config.yaml
num_hidden_layers: 14
head_dim: 64
hidden_act: "gelu"
parallel_block: true
schedule: "wsd"
decay_shape: "linear"
final_lr_fraction: 0.0
Each number is 500 + 50 x the weight over its row's rms, rounded and kept within 0 to 999. Layers, rows and columns count from 0. Numbers have three digits each. The size before them is the row's rms in percent of the matrix's.

# v: layer 9 attention value, 256x256, rms 0.14, rows 181-191, columns 0-255
# o: layer 9 attention output (transposed), 256x256, rms 0.125, rows 181-191, columns 0-255
# q: layer 9 attention query, 256x256, rms 0.121, rows 192-193, columns 0-255
# k: layer 9 attention key, 256x256, rms 0.12, rows 192, columns 0-255
v181 101:537457565575510501490457415484487396475389436524469479508524519410476517524415499465495518489547507484506542447550619542510508540567520471410501442446518547499480472494491603566556545504478472498504483533539543472408479494480496589446486395459579516417566579473490509542480500470620484503404393531592449460551488438468521497516524466514524517449568524558523489426468475527513585596463514513503457536526492456519531503528432375436486563526519502471443451549456444481526458444534514427462382506482546444515549512478573583546479404519477568505578556476519439484517464460578468480470400538478463573525392357423428433549573527522540647552598517529532536376504463532562456440468571507449536492512471489493549516546507537569477472495528540503553534548449490430536553506459492
o181 098:512523501491526612562620529535502556457538515486532539503555468517406525530541515534436435537524588485479530514475493487450527495530470491439463479561528475425498427482474439507515494538465474469527564459467472485481483578543452420558479587562564443572495520589431478448477512444454630462528634444547539578459411548555547511503524492454445401469511495474466540531571486556518482372517527481495531512529408443574402443457450502595484455408459453513571559534488462455557450497435566547421499546454485477536512514441529531506434527504488465470515488544492530485451520510412480587422488427555463499579533528509619583540509450510548420484542489483466572493528517544518486546504472605536565404470595526460535482527482511414489477497527484494503404304461421507415491437544540
v182 101:444606539480506455515578504523500464464524503496545452393471488634489527524444462473532440499482545661525513465485507479507493478543487551493380585489532460516499477461562423521519513418492496523449585512454527458447516519499452625529487456426586469500533550554511407467473411547454510497406595484478505452529452523554582493555603546437489510516517472507517513497594544549417447492563503506527439532491589499481470476512510468482509620514504492424433504534578457606639405532582499552548446466431504509494560519425510510497466530409551521495599414432505452374517473515479493500576397461469514481440475547539512509434515488473524479452499494504480555577489521528541605535504444480540495398547514523417434600537446585470422534448469506526500457475554455449427501503497458
o182 099:576417498588565458523484479552551492531474507536482524568513511380523445553473552450536627556485535446550542448576433481465513457450563447478520444532481493338511515494440448436436534512522498486560499456537517475500534548482465418475469591585411537536376422540471562450514527455505519519588420468469479437479479528428465476422402520440465509505512511509512483511457481468617543425474473562496603480503420545609533514542444450444504467416476530549549521518570478511493550450405507431461553479525513520505499517523474453446556375572575558501446576504470548535449475443539511523453573514548427478533477459554493563513484602490483509543510530592531480535504458515517462466488581522445473578508511473503638498472516471567535511545476369547444543501428628454478518547461476
v183 107:483569546513526434428498589452381648614507551460524586528480474528491503501499442474557632462441438490521463512527431507542360504482555548527494411411522522540485487550501536527541541547498475482470525533517492521363402545523517574457472456449379449513464477510471481503449476543464482513470462440443465414491475480548672448553429453425512454487528457517539486549427561489497507458519586498521555527419487484521540457478450468483516495442516495403587499482454543504530468487481516455527545538448533453525498444493579536480414418502505527504509561539400505466452497520507480479577545578461510570448498591474515537503567494498561514484411597438452522565434500430514405483506507541504506434511457600489542526499498528489622525476515499553524539528377575532488508590408495
o183 101:477558488470561576576572444494585433389445461614503527561502468462473520485539449486448450546441514455479525477504554457512650532541449531431467495488501498488558653526351450510440485472522543425560511496503502457580558430506427496551486581472511518540542423582582465552525565494583488505549557522556577459526479512568387526404567518563497528560464503532426534474500496494413534583476498512534447495491552585515486511498437483413526572417528435489511535467610453568516572519530498509552467531584498523553496486463486479466535567490540480498433488467578549466509438420458499458342471495489542435540440408479567525416517454489399438525526441513463553508472522451573496495450443496481496552524504442540457452466494478485447429487433486514429527464596488515469512453549546
v184 100:425541460418591541432587440469462557467498484381439495485445553551500430434489466491594565471516481591530557541441549566474474477582570502434528573498497512488522469501495557443390506458582489587452462512511430442471511547556477477475471505389496537492500508556433414497604458551530626484501531497497463407485547446522513488501608584531545408517431542560501488453622462581418491534566458525454472591516551479468531486477516483520502452485518516496527461488469544512582440369413579541478557422461525500518448512551595453475515465419498519420501535554477476536543536519556420495511483519554431433562437455517544448465456477458474535571589521512596400600502447503467486458473517450460486551422536531417515506492506540532491472424549503527480578444511441552510512456558523
o184 094:523494555536488436609421484525473478427471431548626461575488477508429452543443475519458557521545472522504561495610559492467541504544461481585514496518534546451479493443545585546509500543522532412497585511501574557514501547517518490518509496477493499455462461568515578401514492413435484559563466507489537566477512486531492552456491506453465575451498486497465511512396496439590534458543608547496419373463444492568485483426515496464526483583475491564515497524531424523377561411545481434448398459546470517460440508432571551416482431510555393600400568527566565455503424521501535555570541502516560438517486515523500466495555472462506443462389372530456575508456529576511436478452504491526505550530475503560443440563489526513508509554503508492499343499501479453437523553488609
v185 097:499576525496518618434532473440440468540510549459457488524534543536531445480461516522520476486397513447480526403516621476494527502519477535482561551453463450500531501485433576506551493492617465474493525504460490555446506475553538430474589460537565481523504566494451627523430459533515460485531489462562515435431523457472488385479543534502448453529443539448525577537505487557496416512545500434461584467471537469455552607503531448498524522508455376421594433377515455502512494534474394468514544533570514489497488505593562584552594527552471538572552490480426526480642508432514543439540491435470550469532398471448512559563507480464443485446451470522419555507550501526575497566370495426569413534418534523469545434464491536427456507508450447419482548506477553568523483480398479
o185 101:547475465503499436496528513590555533453495400465431477512527434564473563515520413499551467425588483570494584549501552461461526459518460475418468521449570485483486494554564479444548404483505571602490473501571446443573452497548434487449488514463487497491486553537576486504545486451518422564481451504472429521519483477598470525506457587467580545530461473554474527535560538471575484454431449507529516509564462452530536428464485566509403500487497430520432540518580549522549459487490532534446476407402458586453430501482454500572476531476471542530509452432618482583416503442447467520592494473483415538563541632506575537487463470514555488494592511513490509430497488411456461517503475463437497536488488553479471683538508414502465494514537505530562409512593460471442529457452675
v186 106:470535510523514470483515503512519562554517429579537388437388500453519534643566516524499460455585505453510502473504403524453554524530517383495625520520497430453523456527529433549532550485506487435481545539491524475510520567509468513525506495520410475524497542573544440507509340486475514511482567428474499397481594483473507451465559494574524456545448431421437515590463501493471531520564531455536492422454532549535384492485495598507564614539501432465542483488545508568583418503485451581584435538502430599432578503515490487507479485551471524510485562470471588543522436424519420495468494489447543427444402519462585521556497433504524439512563559497496558493417444488528577497466444511574484457458571475484526427549517474534447444473558562471540571585443441509514606483460453
o186 099:552524505491502475512577479480543483473583457471567613470498441508408542430417460431460404476528521496458519474538537509512524493489426563498512478560540486452482480533459536476533425468571542534452489472485583374546469498447589484481457431588448624540457490412424569475443560469546462544631421579602516475427471546449420517480496572452501550516477544539461501500515470463568487471543442552471436504508501578396462436517467414564483448532548600560551506496494431474446540491490520459449570468522589493559559480473470465471465483498559458473488408499490392566430554423501531560533519511515506557554531449474459495408512509435561527474480471446513523474529524528505477497494488517419488521498546476526485599431469484436498531573579401497570508440511664513510538579574610
v187 099:536536433498545476520544527569497512419505480439508484498530512502521434464482387535497525403576465506530381508537533434498441502567504509518446475520482428469409484553518500492489467560509508461556504563436586366437484439436433611499461484410493481555509493487547500526403503478453486509396497500615532521520427473582497498534531607565444588568569514546428494458481495501527495573481479558472409448518515531587523436491556439500516470540474605483432413463502489437479398461440445541547505564531500525489493517588524568468515515533455485563589537595507511510486474527547502502582541543451507509513579503446530575421541442629532568530575462427501536511450564492528467459509574525455398487426392429500518491450474520561608503540578472460575489560496396480530501464435525
o187 096:546514493446521450429417523430529500549538525534508452546478509387463559632466509485500531479522648502464531474503467517518496504524380570492522530506485516583561467466548542618497411427530589520478468475579512531549533489389501423511635512614476469501580405489414524469525481530476420563518493459476472505541526460571490457368474468513490430484469468483491435454495462403507477532492615466528558505502542571459451497508442528498473488387444468536563523461456480511510504544470572489575544491486471462498548597347567436509495523486520519479392424545494545482501442464480468537443497439511426465566463479531507567506409536416563417550518573569422522480511410468508480514539539504538593517492617556469495450525515524479455543510492507535451576483446549524498538562545523
v188 099:522534510486591475464485486561525496560520542484580459640510500509527517462492559561489510409520401492462602461461403474463456507535455419516516512518548464562499505535567572463569490584451516447519524454509514557452536468519405501486504508542525489508498524424503575524491506600523487457515505530566500445475476448534525580426434596562487468527480516552512517455479498535525535604539440503452547557503517428545476546553404558450524453461511567490547535566526536467573516502558386569529471536420472530517554502550469537529443485473519477447462560486520502485436494431516573450572462478495445422502537541521473540494456373417506534583600574528397504385545462491650411545545429470411414485380448448553520419487554449492494409492439483407477545527405560478474495451497521
o188 090:421646477526568473473535498420460485421498511405478475426481435482450427528471432444479541556556518477524477494493454504501543475525433578415542555469444519504522536467427431502517538408599525544446480567542485464558448480512595429489358540463470447418479408525460400511459548527454413522490532421562467462430489511555517544637525481425527646417447462453528514545494466438509528493587565496454462489548523530523568486411494516570489542514463453535512499444481560429493469526481579470496495469529513467449512449466494537532562548532582483500506438551589466538546521564477562482458542542583516504543485443501505541480464638453551462463542381502524507550556512494479489459451465543558572541554515561418497624457424571574544476535500477504436519472536540541531523571455503
v189 098:427505416564492426370511522590515468501532494489386609514581438445458486542535562544505542486597555450417552512586432563484524512532531505503546520462509466458463505461437569507465486482432590469506455588434569490506509496467551423499572534490514486541489564529551470545445406395499456530493506498509502490433552456549417579471510510421532451529437543529529530504512553414529500617514552447493484531493567534516515451383486544512507390552493546481473485412509563556529527511472505534593500595545555551495473488495403508501554588380522429492527585512580518393477467494611471487474471550506408497492523451546497493490581470471460433487472489383531462498424497479588502524472477453529489503601538435502528491454597582461563499549446512426480561495485428513413453540476502
o189 095:482507527462531624574463601408499444500432488535499495462481524528539545438477479427469476476504480470527481493482506462511498598536460541491529559563390557527504538538526463510522557497648531561373495460562526501452564477589481580436524478551472495508481473427345440608541452517482528474582536554427512427448450526454579491523460505510432532536469455436462458547571526543410459379531546566514504536507441443498512510485450464472546552484521521520511480412556470535454454500467438555421541470540414464468580542515464540501440516556510509581567438413398538543497485434432471485519595490493531452544484518475467489446465492559511506441496512562542556487475497468413469601427463481536466433571479567473402553537451500579457612460507552621529474624485498528493514513519477
v190 093:538465515551513540530523549495534384516554486466612506558383466436580430528563523382557523534500508608531484456512575522528505414481440444483393466451491482519482468498506431423451499538469548552562514458523547440494497521538576534485515531510517567493443527528503538447529462597408552487453464451481553579544555444452504522509467450485488634528449509479459403456482548545464444462473519492555456590491435446521536528414326431560524540496507497463503497433517495471547536526553635548558509464418503434526438548446580531459525392459501516473464480499619497558554455552556504490489477415493444556546501437566539496482560447469467547455455561500485497479549576558495431491474547466435617503415414498492446466526504525550417528524537429418471467414492528526493454468537515
o190 089:474536554557574566492457509477444533513463413550454429556519516475516580428533577540481550417494566391509530527477515482481596523487502584599588452420569572509448528396504570519597508458458435444480446498459436572490546501491452463522484510433573442542508452529409533448445523495523416435503592483521475538542461410463580554490566490475497539523600543534473597519514478430479515469446593486523522491494483490606580527598515533529505452520461596554513572520517520505464483536471435446431460426476443498540448473475507429516472576576436442578562526551418424416510500473443498517476453490443513439519535457569517503579454612501468506436512388437487463550432514493528599592483429567590473542452479475508507498420467477474531475561507564484520456459514470486386478476495487
v191 109:537560616500585412507551501392501499554504521555572448433509501420470505438499442549437601577399519525453448559492500525479511504481439536491480498443525453501638480495546507478469478518468483517597455366514516438532536510523469560524402431622444534466471517530437463512524544512443558563548536521521451488550464493607498540414500470442501521483477560454465532534582403508479504567535591398485438608619538459485479513511453536440492486476484477596434438441459465457567558525474443580589511423419575442521569566504558535474446472464521584453587480470598490485532566491538568507454450542500406498507559460494512472583380482496508520523497497426601533479517476546490543483490508553476540497519509507490501499414425386510441499514488510543443488516428497450503520474481522
o191 097:425442537584513541457471415539529474452480503490493480567458491441545458584575565454456549453620503463519537472461534483462448460467529536442471518494560558489517525523443511482493484561503464502475534518431487478513534478453484427494592596393555435498468459562533530474408592555516571566481470497588563438499550484414517520575452508490479510541502551557514452472482559526512502468435445614449508473421399500435481405481440431552488540563455558468483525513511498401487396522561587420369475541513551593491455508500482469591578552514585471509523520590534466430481426501463443516487459416512556529438464553478451533448485576385386505473509511569430439537495519571473573439458498437445471489478532530575413499581455553506584560547462535565513497518549553535535517579481519
q192 057:560527583556506448505498557461479556508511461479530478570568547456482497415529511570540552464534527397525563495433489492420560681485508528472492562499470488475538487531527568562528543480517502470525581465451530479587526587566537490525459570523395528561443514498570449419506463489450484512570505446473575436494421578543523356480475486446461467451480476543497519559468502531514433553493470588436500448569501531542430508508456507516483525504522474545424506443433487530477420448486515462424571524532514447472521480580469482478480495450450397520545433464504474464500558444535431328571511490468468553512501455543457486461534547593457480563510488395462541509472516473448566468416431501617423512522401504562585586516379483489460419479512484504578562568572452564576507463471508
k192 062:559538466503510482465492459447563552546483483601533507525552510438465461538394427541542498562457496529463548493459468477480423422485532452502507496501566502477519553447412499505496486509458499494437486549532465431527488499471445479458544365440579491498507547436457517540581462520531495536435567613494491560480551538552587533432539484444428503540467550444535487501489505475514490401537491491476512472465494520528450538458531399387390510530442398540498490487474536444590488581495522573532471457474538589452490478466558418507445546495452591399427544483554575469501515566628557624367520496516575469456523589499499433445460503519540505470590521591576424443551502558487407516566495540409449442564509481465532436465591535562529504540567505544502519477534572449415519549408529
q193 067:670531478461454433473572500545548429513577484584541508527527512461457487362470515585512415482463558518447582576479536525465586505442461490535585495520542500540458545530464486501475485423551536523459578501565554464555489457408466474493574550638471510498525503498471518521441525464541502516545528550547519422453528539500551457563448471528492496466477487534514489452527405511449449442602496548511505350486456411502508498419504536589464542422508453493523607578471441642497437571482533504460520589554549517502428430514437521466519517482551426588569540515413461504493512445422476497465554554511471473409524482494573486481490542521497534522442530519503457507462470480524524480464415466482546534591467545462573522530535596458492476539530482569510462458435520476373424558568395